config = dict(
    num_attention_heads=8,
    num_key_value_heads=8,
    head_dim=32,
    norm='rmsnorm',
    bias='none',
    init_std_qkv=0.04,
    beta2=0.99,
    decay_fraction=0.258,
    decay_shape='linear',
    doc_mask=True,
)
Each number is 50 + 10 x the weight over its row's rms, rounded and kept within 0 to 99. Layers, rows and columns count from 0. The size before them is the row's rms in percent of the matrix's.

# layer 2 attention value, 256x256, rms 0.0391, rows 96-123, columns 0-127
091:46 52 36 54 48 51 47 36 65 49 52 34 42 53 52 42 44 44 49 49 39 38 41 49 36 53 55 54 44 49 43 54 51 22 38 46 42 65 41 63 38 53 42 35 50 41 73 54 60 66 57 48 40 31 46 62 50 45 55 57 39 51 45 59 58 57 58 52 41 49 43 51 58 48 50 69 49 48 48 41 39 35 38 51 43 29 52 36 57 34 61 49 31 48 40 53 42 77 55 50 39 39 48 32 61 46 55 51 56 44 44 42 40 59 42 33 54 55 45 51 40 61 55 51 36 44 37 31
101:50 68 63 51 59 63 70 49 64 47 66 32 32 53 51 55 51 43 55 44 69 25 45 46 32 42 43 48 37 48 35 50 49 30 48 33 45 59 40 65 31 38 50 50 59 26 54 53 54 60 44 40 48 26 44 56 54 48 58 46 53 39 45 52 39 34 49 66 56 39 50 61 41 60 48 66 67 63 56 51 39 40 38 47 77 45 49 36 54 65 31 57 41 64 58 49 46 61 60 54 52 53 49 51 74 63 54 57 50 55 51 57 60 37 47 38 54 45 62 63 57 45 60 48 26 64 47 44
122:46 46 70 42 67 50 53 66 56 39 51 59 64 54 37 60 49 63 38 58 63 49 52 57 45 41 51 27 51 35 37 54 49 50 55 45 63 58 51 52 51 41 58 49 50 52 51 45 32 60 61 49 44 79 56 46 49 50 52 52 57 44 50 47 43 57 44 51 62 73 59 66 53 48 33 54 49 59 48 44 51 31 57 50 45 46 41 46 57 53 68 54 78 47 54 43 54 45 45 61 56 62 51 60 37 51 48 46 50 46 30 50 65 36 49 41 58 42 53 34 57 28 55 49 71 37 52 54
106:53 49 44 37 30 41 44 55 21 52 34 54 52 56 40 51 74 41 43 36 31 44 57 40 67 59 48 60 54 51 62 39 46 60 56 29 60 20 44 57 67 50 58 53 47 56 42 57 39 44 51 58 46 66 56 41 58 56 57 35 53 50 43 57 49 32 53 58 56 47 57 58 60 34 37 45 51 66 38 47 45 41 42 38 63 46 45 44 28 58 59 54 49 42 40 41 49 42 61 24 57 44 55 56 56 51 38 43 38 47 42 45 46 52 57 53 57 62 38 50 35 33 49 49 49 47 55 68
094:43 51 55 67 46 56 60 25 64 51 50 41 44 66 38 42 39 47 32 43 53 45 36 40 32 52 56 35 52 67 56 61 45 31 59 52 36 43 52 88 35 52 65 55 50 43 63 56 40 59 46 50 22 31 74 60 50 59 40 42 32 51 57 54 65 40 50 57 34 37 58 32 44 51 44 55 54 54 60 51 47 54 41 46 52 39 39 57 29 69 41 59 55 41 40 56 41 47 66 51 52 38 53 52 63 53 43 40 55 46 39 42 57 48 48 48 47 34 64 52 49 65 45 57 29 64 46 50
123:51 37 53 67 53 60 35 56 56 55 48 37 51 47 42 51 24 60 47 72 68 37 56 59 50 62 41 37 54 26 45 60 53 38 46 58 57 68 58 52 48 73 54 46 52 39 37 46 51 75 59 39 49 46 28 51 53 33 40 57 48 49 50 48 19 69 42 52 60 61 54 58 45 49 63 38 62 30 56 55 59 55 57 46 47 58 59 36 67 40 38 49 46 45 71 38 62 53 42 51 57 49 46 43 42 54 47 59 53 56 52 56 51 53 56 58 60 52 46 59 55 42 40 51 54 43 38 52
084:57 61 55 30 57 44 73 46 37 40 47 42 47 61 48 46 62 44 43 35 44 66 43 51 43 52 55 57 41 54 57 64 51 42 41 47 58 58 55 56 48 30 53 60 67 66 59 43 47 47 48 58 37 52 62 58 64 64 53 43 46 45 48 58 49 36 60 60 47 44 53 48 48 50 47 45 61 63 61 58 50 45 51 41 75 30 43 57 49 80 42 53 59 56 43 46 39 51 76 35 60 50 65 65 52 49 49 38 38 61 40 50 53 40 41 34 41 32 69 51 38 49 63 52 37 50 43 55
098:59 43 41 49 29 50 50 51 45 35 55 49 58 44 32 50 46 44 60 45 39 58 56 43 58 28 43 38 37 31 66 47 50 34 52 31 47 57 58 34 44 54 59 55 53 61 77 54 64 51 43 42 30 65 40 49 67 35 74 45 71 64 56 43 45 58 42 51 53 39 49 50 66 42 46 45 71 49 51 57 60 65 54 50 55 43 41 57 44 46 50 56 62 56 53 43 34 59 39 46 57 50 61 53 49 61 41 65 47 50 55 35 47 50 58 58 53 50 48 42 55 60 51 70 52 57 46 61
106:49 41 41 74 44 62 31 38 60 67 51 57 59 48 52 55 37 56 56 60 48 67 55 47 66 57 42 43 60 60 52 59 49 53 68 38 57 49 53 26 46 82 47 51 54 54 31 51 57 44 43 47 61 50 49 32 53 31 49 38 58 61 56 57 46 61 48 57 50 34 63 55 35 39 56 57 39 36 54 47 61 55 50 63 43 54 58 43 64 37 55 41 41 50 51 40 76 42 48 51 50 43 48 48 37 45 45 57 63 49 53 40 48 52 36 72 52 55 41 56 60 50 59 50 55 63 48 47
138:55 58 46 43 61 50 59 44 56 45 66 51 52 60 57 63 60 34 63 40 60 45 50 24 50 57 61 78 55 42 54 54 52 31 49 41 54 46 68 53 45 40 40 45 50 41 73 61 56 52 35 48 35 50 49 45 32 49 51 47 54 53 40 53 48 45 52 55 25 29 59 46 53 46 49 60 50 52 54 37 55 62 51 45 65 43 50 54 52 52 44 53 34 47 49 53 39 60 67 45 52 56 56 46 57 60 42 49 48 46 45 54 48 58 43 43 47 54 54 55 53 60 71 51 46 58 46 47
090:43 56 45 54 41 55 52 49 39 48 42 24 41 53 59 48 52 44 31 34 39 55 44 73 56 38 43 47 43 54 43 31 58 52 57 51 44 51 37 35 46 38 47 57 53 44 54 55 57 41 58 53 54 59 58 52 67 57 61 44 65 58 61 62 79 54 36 48 27 39 40 51 58 57 57 40 51 51 49 54 39 41 63 37 48 45 52 41 46 40 59 51 44 45 43 69 59 41 59 60 53 65 35 51 48 46 68 36 49 52 45 49 52 39 50 49 65 51 40 33 43 54 47 54 71 49 45 43
096:64 40 39 32 60 36 61 59 46 35 55 60 41 63 54 40 46 49 34 55 58 43 51 45 52 64 62 47 51 51 48 53 50 36 35 45 50 36 55 70 46 33 59 42 50 60 60 55 53 52 58 47 29 63 50 60 30 68 42 53 42 62 34 54 60 43 53 55 42 72 50 34 46 59 45 49 32 63 42 46 45 46 56 58 59 42 40 44 34 53 48 50 70 35 33 47 47 62 44 52 41 50 49 50 57 36 50 38 49 37 44 52 53 55 49 47 29 46 54 45 43 49 42 54 56 46 46 38
088:58 64 45 38 44 51 45 47 35 39 42 37 56 47 50 50 63 66 35 43 31 57 43 53 56 48 50 37 53 67 34 50 57 75 60 58 57 47 27 37 61 46 45 64 42 57 37 53 46 40 56 71 59 62 63 47 55 73 62 34 58 44 59 60 65 47 43 49 52 47 57 51 44 57 49 44 42 38 42 64 47 29 46 52 41 64 51 38 49 64 50 59 57 46 44 49 52 32 60 35 48 58 52 60 51 54 60 39 23 35 55 45 47 64 64 35 66 45 50 38 50 42 52 37 72 43 44 51
097:53 47 50 34 55 53 60 59 55 40 56 50 41 47 56 53 39 30 50 55 50 46 38 31 42 38 53 60 37 37 52 44 41 31 51 59 47 41 72 58 50 33 56 42 44 58 60 75 63 29 47 48 36 60 51 58 39 54 44 49 57 54 47 52 52 34 42 53 28 32 41 40 42 74 49 29 53 64 53 41 52 67 51 60 67 41 45 59 47 60 52 52 51 69 62 65 57 53 47 41 61 53 51 52 48 43 50 56 50 52 54 61 55 51 56 47 57 50 51 56 51 54 53 70 56 67 46 56
127:59 52 38 50 30 35 44 39 40 46 49 37 32 53 37 47 70 37 49 22 34 47 51 36 47 73 52 65 39 55 66 41 53 48 39 52 45 40 55 39 55 41 32 44 55 70 56 49 47 41 42 57 54 47 43 41 49 49 58 53 49 48 44 44 57 44 71 40 34 26 38 45 61 42 58 56 53 47 54 40 35 50 53 54 33 36 50 48 40 52 49 49 34 56 41 43 47 56 49 37 35 39 42 37 69 49 49 44 55 48 50 57 37 35 41 45 63 49 47 54 35 69 65 52 54 39 42 44
131:51 51 52 60 60 52 47 39 61 51 49 54 43 45 55 55 56 41 52 38 55 41 46 31 45 71 74 73 42 66 50 54 55 39 34 54 48 55 50 64 42 41 30 44 54 42 68 49 64 65 38 61 45 46 47 47 40 47 53 64 35 48 46 49 42 66 63 53 41 48 44 39 43 42 51 77 47 54 47 31 49 54 48 52 47 40 52 52 54 44 45 47 37 55 35 57 52 80 65 46 39 44 52 52 54 56 51 50 48 45 44 58 46 58 40 32 49 46 55 61 38 65 81 36 55 46 50 43
080:50 56 63 51 50 50 40 58 41 47 54 40 58 45 61 47 76 49 58 41 57 34 61 45 50 55 52 61 52 37 56 48 56 32 45 49 64 58 40 39 57 47 55 55 64 45 54 49 69 46 54 55 62 48 67 28 38 37 59 30 32 56 44 50 47 52 40 51 60 50 54 25 44 37 45 59 47 48 54 52 61 54 53 45 53 34 49 51 42 35 44 59 12 47 63 42 55 47 37 33 48 56 52 34 54 57 52 63 34 59 60 55 47 67 46 55 58 56 48 40 65 43 49 55 59 53 35 55
106:65 63 49 25 49 40 56 47 20 46 57 34 54 54 61 49 65 48 40 42 50 40 43 45 61 39 52 40 30 46 54 35 50 49 52 41 47 31 56 40 67 44 40 64 62 50 56 43 35 31 54 57 36 48 49 44 61 55 63 39 61 50 48 41 67 30 46 42 46 48 53 60 59 48 40 44 69 60 50 62 43 44 43 28 59 55 43 47 36 56 48 60 54 55 62 40 42 35 60 30 40 54 47 63 77 48 42 42 35 57 54 47 52 42 58 50 52 52 64 49 34 39 41 52 47 47 46 57
107:66 47 28 66 39 41 37 52 34 60 51 45 27 59 46 54 44 36 40 53 46 25 46 30 50 50 42 54 58 60 72 53 48 42 58 48 56 25 58 50 55 55 46 52 50 34 49 51 61 48 51 54 45 48 41 57 40 45 46 57 64 50 49 59 43 53 51 64 44 38 51 53 47 55 55 58 36 47 42 50 44 66 40 35 57 47 50 43 45 28 46 51 52 53 42 34 45 52 55 55 45 53 57 35 64 54 64 45 48 45 50 64 38 58 33 46 39 70 59 51 28 58 54 56 35 54 52 56
080:51 49 56 40 45 37 56 69 50 75 55 52 49 74 43 54 47 49 45 57 60 59 42 50 42 61 47 52 64 39 66 40 50 67 50 59 51 33 64 55 44 46 50 49 40 49 63 44 58 36 52 30 58 58 48 51 54 58 40 45 39 48 54 53 48 31 51 47 51 58 58 47 45 50 58 23 38 83 56 52 53 70 62 39 48 58 53 42 41 52 42 45 51 35 55 42 55 61 56 36 54 49 55 47 46 43 41 51 61 53 48 42 57 39 57 52 47 43 52 67 48 30 48 50 43 50 62 60
105:42 56 56 55 62 54 52 47 57 34 60 64 45 53 60 44 34 51 63 36 51 44 39 61 36 63 62 65 43 65 36 49 55 52 36 63 41 42 48 63 42 35 40 37 48 60 57 57 50 39 51 68 44 50 57 48 38 53 39 48 34 41 39 52 74 51 55 35 34 53 38 28 52 49 63 50 40 43 52 39 39 46 58 58 38 49 55 51 43 57 37 48 37 64 52 61 44 64 47 52 34 59 44 46 55 42 57 48 64 46 54 50 51 45 38 30 53 50 52 60 44 64 64 52 57 60 44 36
089:54 41 33 47 42 52 47 59 51 25 62 30 40 56 39 48 49 42 49 51 54 31 46 49 48 45 48 51 62 44 76 44 51 18 45 42 43 45 46 57 39 52 61 52 53 30 65 52 52 46 54 34 37 45 50 66 51 45 61 58 67 55 67 47 41 49 38 68 37 40 51 51 55 55 45 52 69 43 53 60 38 42 38 42 71 50 50 45 37 53 43 60 55 42 58 31 33 40 40 54 62 58 50 41 52 77 62 54 57 37 48 45 34 54 56 46 51 51 42 47 46 60 30 66 50 40 55 50
105:54 61 43 45 79 70 57 33 64 46 63 30 48 53 43 47 58 47 41 42 46 54 49 43 49 59 58 56 45 65 49 48 53 39 36 39 43 49 35 39 34 44 45 49 59 44 52 46 67 62 61 39 48 36 65 47 45 58 48 54 48 45 54 65 58 48 34 55 47 37 59 52 46 50 47 76 52 58 55 53 52 37 47 51 60 51 59 28 55 38 54 46 30 48 42 56 50 82 48 44 47 53 53 59 62 48 49 52 50 43 49 43 46 59 38 34 46 42 48 39 54 54 46 42 33 59 42 48
122:58 54 38 34 44 58 56 69 34 50 60 39 47 59 39 56 63 42 50 44 36 37 52 39 55 39 36 54 42 43 58 37 48 39 49 29 49 26 60 40 56 41 51 52 49 43 56 55 59 30 55 47 43 60 47 55 46 53 57 50 77 55 54 50 57 28 38 64 33 23 45 53 54 58 38 59 52 60 55 49 45 42 49 40 69 47 49 48 48 58 42 57 50 49 56 51 37 53 52 47 60 59 49 53 67 54 51 52 33 41 58 55 55 45 56 50 55 51 45 54 41 45 61 68 35 56 48 47
088:51 56 57 50 54 51 68 54 67 61 55 60 71 59 41 44 35 72 42 57 60 67 53 77 38 50 57 54 60 33 52 64 48 53 52 50 39 57 41 44 28 48 54 59 55 52 46 50 46 63 55 37 62 64 59 60 59 53 28 50 48 54 59 43 46 62 47 47 48 56 69 60 41 31 52 56 69 26 53 54 44 52 75 49 46 45 55 41 56 63 45 54 63 52 54 56 50 47 57 69 62 48 52 57 24 57 55 52 54 48 44 59 61 53 55 41 42 45 46 46 62 58 38 44 50 45 48 44
109:40 59 66 50 46 46 38 44 44 51 33 67 63 48 46 45 60 69 24 43 46 76 51 67 50 55 62 35 37 62 38 55 59 60 52 59 47 43 34 52 53 54 53 54 53 66 34 45 26 44 56 67 57 55 69 47 66 57 65 46 35 47 57 45 60 49 49 40 65 64 49 56 54 44 46 37 64 50 46 50 49 41 63 64 34 50 53 54 46 60 57 54 58 47 40 39 59 38 37 56 37 46 49 50 50 44 52 45 53 54 45 50 55 43 52 47 45 35 47 47 57 57 35 46 67 35 56 49
090:40 22 43 60 30 68 29 37 40 70 56 51 41 40 52 50 50 48 46 69 39 51 58 41 53 56 34 58 53 50 67 53 41 57 68 30 53 40 57 46 62 75 49 50 42 53 35 66 57 37 43 51 56 66 40 49 54 43 54 33 58 59 44 42 55 63 61 48 55 29 59 61 52 49 55 29 57 51 43 53 63 62 47 54 57 54 50 63 51 41 59 50 44 44 41 43 58 37 45 52 52 53 49 46 34 40 50 57 43 51 48 58 41 57 55 73 42 66 39 65 66 70 33 56 51 41 62 54
103:53 30 30 32 41 27 41 51 35 45 47 51 50 53 40 41 36 39 51 55 37 51 45 33 58 50 45 54 60 40 61 50 46 35 47 51 37 41 60 42 65 51 70 54 50 55 43 63 54 54 57 48 44 64 47 57 44 48 60 56 57 62 45 58 38 52 46 54 37 48 49 46 61 50 35 41 48 60 43 32 51 63 53 59 61 38 43 46 35 39 61 38 51 41 34 46 45 48 61 36 66 54 61 38 33 47 39 56 54 42 48 41 27 63 57 62 42 59 36 35 48 56 20 57 62 54 34 63
# layer 2 attention output (transposed), 256x256, rms 0.0397, rows 96-122, columns 0-127
085:61 68 52 56 51 39 38 56 54 48 49 50 62 54 52 49 64 50 33 47 54 56 51 53 51 52 60 58 49 45 53 52 58 59 43 56 73 47 44 46 59 55 68 65 44 50 36 42 44 47 25 55 51 65 58 42 55 51 54 41 61 56 51 37 49 50 43 45 53 38 69 59 51 37 58 47 52 38 69 61 55 50 56 64 49 64 37 53 63 59 40 64 47 57 43 51 54 44 34 47 59 38 56 50 48 54 55 47 45 43 46 37 52 43 58 65 51 60 54 54 60 40 59 59 45 57 68 64
098:59 45 48 58 48 50 36 57 53 56 40 56 65 34 48 60 54 59 33 46 53 52 49 46 56 65 67 62 58 60 62 50 51 80 56 53 52 44 53 45 68 61 56 52 40 79 45 46 40 54 62 55 69 60 49 49 65 47 47 56 46 52 26 56 65 42 48 51 46 51 45 33 49 60 47 55 44 36 50 67 49 33 39 54 55 45 33 62 60 37 34 41 38 52 46 48 39 43 45 59 59 71 55 45 44 54 66 58 37 28 52 41 52 54 47 64 55 55 52 48 52 45 57 47 69 44 60 62
126:52 45 41 43 58 54 56 39 28 58 54 52 45 40 49 34 33 37 60 44 32 56 40 37 47 54 39 44 58 46 50 59 40 24 53 45 28 43 41 41 52 48 61 62 59 37 64 49 65 41 42 56 64 33 49 49 54 50 45 60 51 38 48 43 52 54 64 39 45 52 49 38 53 49 47 44 38 61 53 39 52 73 55 51 44 28 61 55 37 62 43 37 47 35 63 46 30 64 60 33 42 41 40 49 58 54 34 43 66 65 61 61 44 43 45 53 45 34 59 71 40 61 42 52 34 70 51 23
101:60 53 35 57 57 54 40 61 57 33 50 39 70 25 53 61 16 68 56 56 56 47 62 62 56 59 41 46 65 59 50 61 51 58 38 64 44 39 57 42 33 36 39 43 44 49 52 46 49 39 65 35 42 37 46 60 41 54 45 41 52 49 54 49 55 56 48 37 45 45 38 38 41 45 68 55 50 56 44 51 48 54 58 47 63 75 57 39 56 37 46 54 61 51 87 48 58 49 25 59 41 67 40 43 59 45 51 48 40 74 51 60 51 44 61 56 59 47 42 46 56 61 59 43 41 46 42 41
090:39 54 49 53 48 31 38 79 46 35 46 44 45 42 50 64 62 51 58 58 42 52 64 59 55 56 58 60 51 58 57 33 49 70 31 54 85 40 50 53 58 48 51 44 37 63 45 45 49 44 53 57 60 61 42 45 40 49 48 48 67 60 47 44 50 42 53 50 55 52 65 62 42 62 59 42 52 47 44 48 49 37 51 44 71 61 46 39 66 39 52 65 43 66 53 45 53 52 41 55 44 64 58 52 48 63 66 72 46 49 54 33 49 54 47 75 60 62 39 55 65 44 65 50 69 54 62 67
131:54 49 48 40 63 47 61 38 43 73 46 49 46 52 60 46 67 40 40 43 49 60 31 42 54 43 48 64 36 53 47 41 57 42 69 44 37 52 56 51 35 54 67 61 49 45 57 40 60 42 38 43 55 59 56 52 61 59 48 67 41 29 40 39 49 59 57 55 33 52 60 62 57 58 38 49 42 42 47 45 42 47 52 48 40 36 39 53 44 67 53 51 40 43 23 59 49 63 49 40 45 39 46 50 49 41 48 36 61 35 51 48 41 41 32 43 37 32 70 58 25 45 49 65 38 64 61 28
093:49 52 50 58 44 60 32 61 66 39 47 57 56 40 49 59 42 53 64 46 58 37 67 53 44 54 52 41 64 58 52 50 43 62 42 49 42 43 47 36 64 56 53 47 38 61 47 51 42 56 68 60 58 37 45 54 48 45 49 36 51 54 43 52 57 38 45 45 58 47 29 30 43 46 58 68 48 58 42 54 45 45 32 53 68 60 56 64 50 27 50 55 60 50 72 41 51 35 44 59 42 73 46 44 52 55 56 61 35 50 58 53 58 59 61 64 66 72 29 37 63 45 52 39 67 42 58 61
095:58 63 67 42 76 74 45 53 48 47 52 40 62 34 56 57 59 59 52 51 54 47 52 46 48 38 65 65 54 53 51 48 44 37 63 57 53 35 46 59 58 41 45 58 45 39 43 55 53 66 52 48 73 39 71 39 37 57 37 46 42 41 43 51 52 44 51 61 54 64 38 51 40 45 44 53 33 55 53 52 46 44 36 53 55 39 63 37 54 39 55 50 56 38 46 38 44 45 56 61 25 54 49 57 49 27 53 24 56 53 47 66 48 48 29 39 41 42 36 48 35 45 62 52 46 45 61 31
102:41 53 64 36 53 45 75 47 46 44 47 35 45 60 53 41 61 46 46 50 48 49 42 56 37 36 57 60 37 32 55 30 48 24 50 64 51 61 72 67 49 49 62 61 56 44 54 46 57 59 49 45 47 73 49 47 51 59 57 72 41 45 67 52 28 45 47 44 44 57 61 63 58 51 52 42 61 39 51 37 39 40 45 40 51 37 44 52 43 70 58 68 56 46 28 57 35 64 44 53 52 50 55 50 49 46 53 35 54 39 42 55 38 57 51 42 34 38 53 49 31 68 45 58 52 40 50 36
136:49 70 59 60 40 42 33 56 52 37 48 43 72 59 44 44 41 64 49 33 46 55 61 60 51 63 61 50 62 56 48 52 31 57 44 56 42 54 48 47 63 53 54 56 52 59 50 59 52 48 64 52 55 38 67 35 55 45 62 31 63 55 43 39 54 32 30 58 57 51 33 38 53 47 45 49 53 39 61 70 49 37 48 58 54 57 51 53 56 39 38 41 57 61 57 43 54 29 33 58 42 63 57 56 45 46 48 49 47 38 62 45 40 54 75 54 59 54 33 46 54 44 59 48 66 33 48 73
078:58 60 63 53 36 58 48 38 57 51 53 60 65 51 41 41 50 47 49 64 55 57 68 51 40 54 47 58 64 46 47 63 40 58 45 66 51 53 54 69 47 32 39 41 36 54 42 45 59 72 39 55 42 45 44 45 24 25 52 36 58 60 55 73 46 51 52 57 74 58 57 34 36 58 49 59 59 54 40 60 63 58 62 62 50 46 58 43 62 48 52 45 45 54 50 58 43 52 60 50 67 47 62 50 62 51 54 64 45 64 45 61 60 51 57 62 47 61 66 46 63 40 39 48 43 52 38 62
089:45 63 38 61 43 50 34 61 59 38 45 54 54 61 49 42 53 50 59 41 36 48 58 53 35 64 46 32 59 65 41 66 41 61 45 55 57 54 50 37 39 52 45 47 47 35 47 52 53 35 45 73 51 38 37 56 54 44 56 28 58 64 60 34 54 53 49 39 49 37 48 60 57 42 58 46 62 53 48 62 58 61 54 36 52 52 64 53 58 41 48 54 41 57 67 37 56 45 48 41 61 41 48 56 39 67 45 64 45 65 42 37 52 48 66 58 67 56 33 53 67 48 51 44 53 46 57 69
082:51 37 56 40 49 57 55 38 56 48 61 61 44 54 49 49 37 30 46 52 59 39 65 63 41 70 42 44 62 44 60 62 52 34 54 58 38 54 61 50 50 52 40 54 50 58 53 33 54 63 42 40 39 34 40 64 60 41 58 60 51 49 54 59 41 56 65 32 60 52 36 36 39 46 54 52 60 72 40 49 40 70 53 48 51 52 51 54 51 42 65 46 48 55 69 58 41 71 52 50 52 54 41 31 54 51 53 62 43 99 49 68 50 48 62 57 43 58 59 62 50 46 45 44 35 47 56 46
102:56 69 60 60 51 48 37 59 53 45 48 42 64 50 31 69 57 74 74 46 49 52 69 56 49 60 62 39 66 63 40 47 40 62 60 55 50 39 47 44 55 44 35 46 51 52 50 50 54 57 69 54 63 35 61 34 51 62 47 32 66 55 51 57 62 41 38 59 50 54 41 47 45 41 48 61 51 40 32 66 62 39 53 45 51 37 59 51 52 25 45 48 48 55 48 42 50 32 45 57 45 73 59 68 52 60 52 48 44 24 47 44 52 44 47 51 51 58 38 42 63 46 45 44 62 28 42 59
126:76 56 46 56 44 52 43 62 67 33 45 65 63 31 60 62 42 64 35 51 63 53 56 58 46 44 51 52 61 55 49 63 57 61 40 45 54 62 37 51 54 44 55 38 43 55 39 44 47 57 54 55 42 42 44 59 47 53 61 33 49 55 47 64 54 48 29 52 63 41 48 45 46 33 47 58 57 46 57 62 48 42 47 53 56 70 42 57 67 45 51 55 55 55 63 50 64 36 32 64 64 61 62 53 52 49 64 49 31 55 44 45 51 59 65 52 52 70 37 33 66 41 48 34 50 46 57 83
131:46 60 61 55 26 29 41 53 52 35 56 56 58 68 52 45 45 56 38 29 41 56 54 50 49 51 51 48 53 43 50 62 40 55 34 45 59 53 53 46 63 49 65 59 51 61 48 66 47 41 50 50 50 46 64 52 61 41 60 30 62 72 46 40 54 35 34 53 57 47 58 49 55 44 51 43 48 45 70 62 49 41 50 60 52 60 49 55 54 52 37 47 59 53 60 41 50 33 30 57 59 48 62 44 50 52 49 57 48 53 61 34 33 59 79 52 54 60 45 48 64 52 51 49 68 54 50 83
073:53 40 61 57 37 61 52 44 62 59 53 24 53 34 55 44 59 68 37 47 57 56 60 41 54 47 47 71 38 67 49 51 62 61 61 58 58 49 49 55 44 53 40 42 37 55 60 53 39 44 49 26 36 56 59 63 51 48 55 55 58 39 52 51 41 40 48 66 48 53 57 50 56 52 50 40 54 53 48 47 44 39 42 53 60 63 58 28 84 64 75 49 57 59 40 54 59 42 58 49 64 51 46 50 54 60 65 39 81 56 59 26 56 29 44 49 38 68 49 48 42 52 50 45 47 55 62 48
108:69 44 44 65 59 72 48 56 70 46 44 61 59 27 49 57 41 51 49 55 59 45 59 60 48 64 56 45 62 65 53 57 62 80 52 53 42 48 32 47 49 53 35 32 32 63 40 55 46 70 66 45 54 38 32 55 43 55 42 51 42 43 49 70 52 60 56 55 55 41 26 27 35 44 60 59 47 49 38 58 44 61 43 55 59 62 47 53 62 41 43 54 45 52 58 50 58 47 56 49 53 67 53 48 43 48 69 48 33 57 45 66 61 53 55 48 63 64 48 42 58 48 61 42 42 48 51 56
106:47 56 59 52 52 48 50 59 64 43 52 49 58 40 48 62 67 65 48 57 57 60 61 56 53 59 66 59 61 54 42 54 50 73 49 48 48 57 64 69 52 49 59 47 46 62 34 37 40 49 64 51 52 56 38 44 61 51 46 57 40 52 56 54 63 30 43 35 42 52 46 42 45 50 63 44 59 36 45 62 49 31 51 43 59 67 42 59 42 49 40 47 42 62 49 56 66 51 33 56 67 58 53 57 49 37 48 49 39 33 45 35 52 58 71 49 54 49 41 51 59 38 61 57 64 37 55 56
074:49 57 25 57 47 49 56 47 35 36 49 53 47 37 55 53 53 51 60 62 47 52 46 58 63 54 59 38 55 67 39 42 59 53 66 57 48 52 64 56 41 60 43 48 51 46 52 43 48 30 78 68 44 57 53 51 37 57 64 63 41 58 47 60 52 58 54 44 53 28 33 67 48 44 37 52 66 51 35 46 48 49 56 36 54 57 60 49 53 38 63 44 51 63 54 43 55 50 36 67 45 56 40 49 42 58 55 53 42 59 48 46 60 64 48 64 38 44 38 28 62 58 57 41 58 38 29 28
103:67 56 51 46 33 30 38 53 56 38 39 61 37 59 51 57 70 43 38 49 44 47 59 56 33 49 53 37 53 50 49 63 51 62 49 44 71 63 42 37 49 51 43 54 49 59 47 53 45 48 42 61 42 45 44 62 50 46 60 35 64 61 48 50 42 56 46 66 67 41 69 66 47 33 29 55 63 50 56 63 60 48 47 59 50 49 41 59 55 39 51 45 50 55 47 50 59 30 53 52 63 50 67 52 48 60 49 68 40 52 46 31 54 52 62 55 60 67 37 38 75 40 37 37 56 51 55 89
086:53 68 57 51 58 53 45 65 55 56 50 36 73 41 51 60 53 58 55 50 60 48 65 38 63 52 50 65 54 59 38 50 38 77 61 56 51 47 52 60 51 47 57 49 38 69 51 40 55 58 51 48 53 39 58 53 48 51 34 52 58 40 31 48 51 42 48 40 39 55 41 46 31 49 54 51 37 50 52 66 47 49 61 47 43 45 50 35 54 36 47 44 35 48 50 58 46 64 61 58 33 56 48 59 58 28 37 45 36 53 47 61 65 39 43 53 53 50 42 56 53 26 73 69 46 55 50 48
105:47 62 61 58 26 43 46 51 58 45 48 43 65 61 56 46 44 56 51 38 47 42 45 70 48 49 53 56 39 37 49 44 52 65 58 66 77 49 77 55 66 48 61 61 47 58 51 61 48 51 33 49 40 66 48 55 51 38 57 46 59 68 51 57 44 62 59 41 56 47 43 49 46 57 61 40 52 49 50 57 41 47 39 52 47 60 43 59 66 61 54 69 58 56 50 52 36 48 58 64 60 57 66 31 41 64 61 55 41 67 53 33 48 42 63 60 57 56 55 53 57 68 63 61 50 51 48 66
124:60 64 52 53 56 63 41 58 62 51 48 50 79 30 48 61 43 57 59 55 61 53 60 57 48 60 65 58 77 53 45 56 40 72 69 64 43 56 53 55 43 47 46 43 43 58 37 51 54 62 70 58 64 40 50 40 48 51 48 52 41 48 47 61 54 39 40 41 52 57 20 38 43 41 56 56 57 49 42 70 45 46 52 55 58 53 45 52 50 30 36 53 46 60 55 45 51 46 48 68 40 82 55 53 66 46 56 50 30 44 46 64 52 55 52 43 60 53 42 46 40 48 56 53 50 32 44 55
091:40 57 42 34 50 41 42 39 38 58 45 42 28 51 51 37 61 27 63 55 51 45 48 44 60 39 40 43 42 53 52 43 40 37 50 51 54 55 58 63 64 50 60 48 58 38 58 50 61 41 35 49 42 35 51 42 46 43 55 57 60 30 43 43 37 69 54 55 49 48 39 57 44 68 34 40 32 71 61 38 49 69 43 48 46 37 52 41 50 52 65 37 45 42 40 45 32 66 68 40 32 41 43 56 45 42 44 43 59 50 46 38 55 41 39 64 49 35 52 49 45 37 39 58 37 61 56 40
109:52 40 41 45 56 47 62 44 52 50 58 50 19 43 56 45 36 37 59 57 44 40 51 52 43 37 25 39 38 48 61 46 59 44 38 47 55 51 45 43 50 44 46 43 56 47 66 48 55 49 31 43 33 37 35 61 39 47 37 50 63 49 58 56 44 65 69 45 58 41 69 53 39 54 51 46 44 60 47 22 43 76 49 46 52 48 66 47 50 61 71 53 43 39 62 59 39 66 70 38 60 33 48 48 42 62 50 51 53 78 54 50 49 50 47 56 44 57 55 50 66 63 41 50 34 72 48 47
091:42 52 57 53 67 46 69 45 53 57 49 34 45 54 46 58 54 57 51 53 57 72 43 55 59 41 65 58 38 48 55 32 60 33 41 63 55 40 61 71 41 38 55 36 59 42 53 48 55 58 50 41 52 53 51 40 41 52 44 60 54 36 74 59 54 34 39 54 43 66 58 60 56 53 48 43 45 30 52 38 51 53 48 41 43 45 57 33 47 64 58 51 37 53 46 58 49 58 46 45 58 45 48 73 48 48 42 42 65 23 39 45 46 52 38 34 42 37 53 44 31 51 43 47 51 58 40 37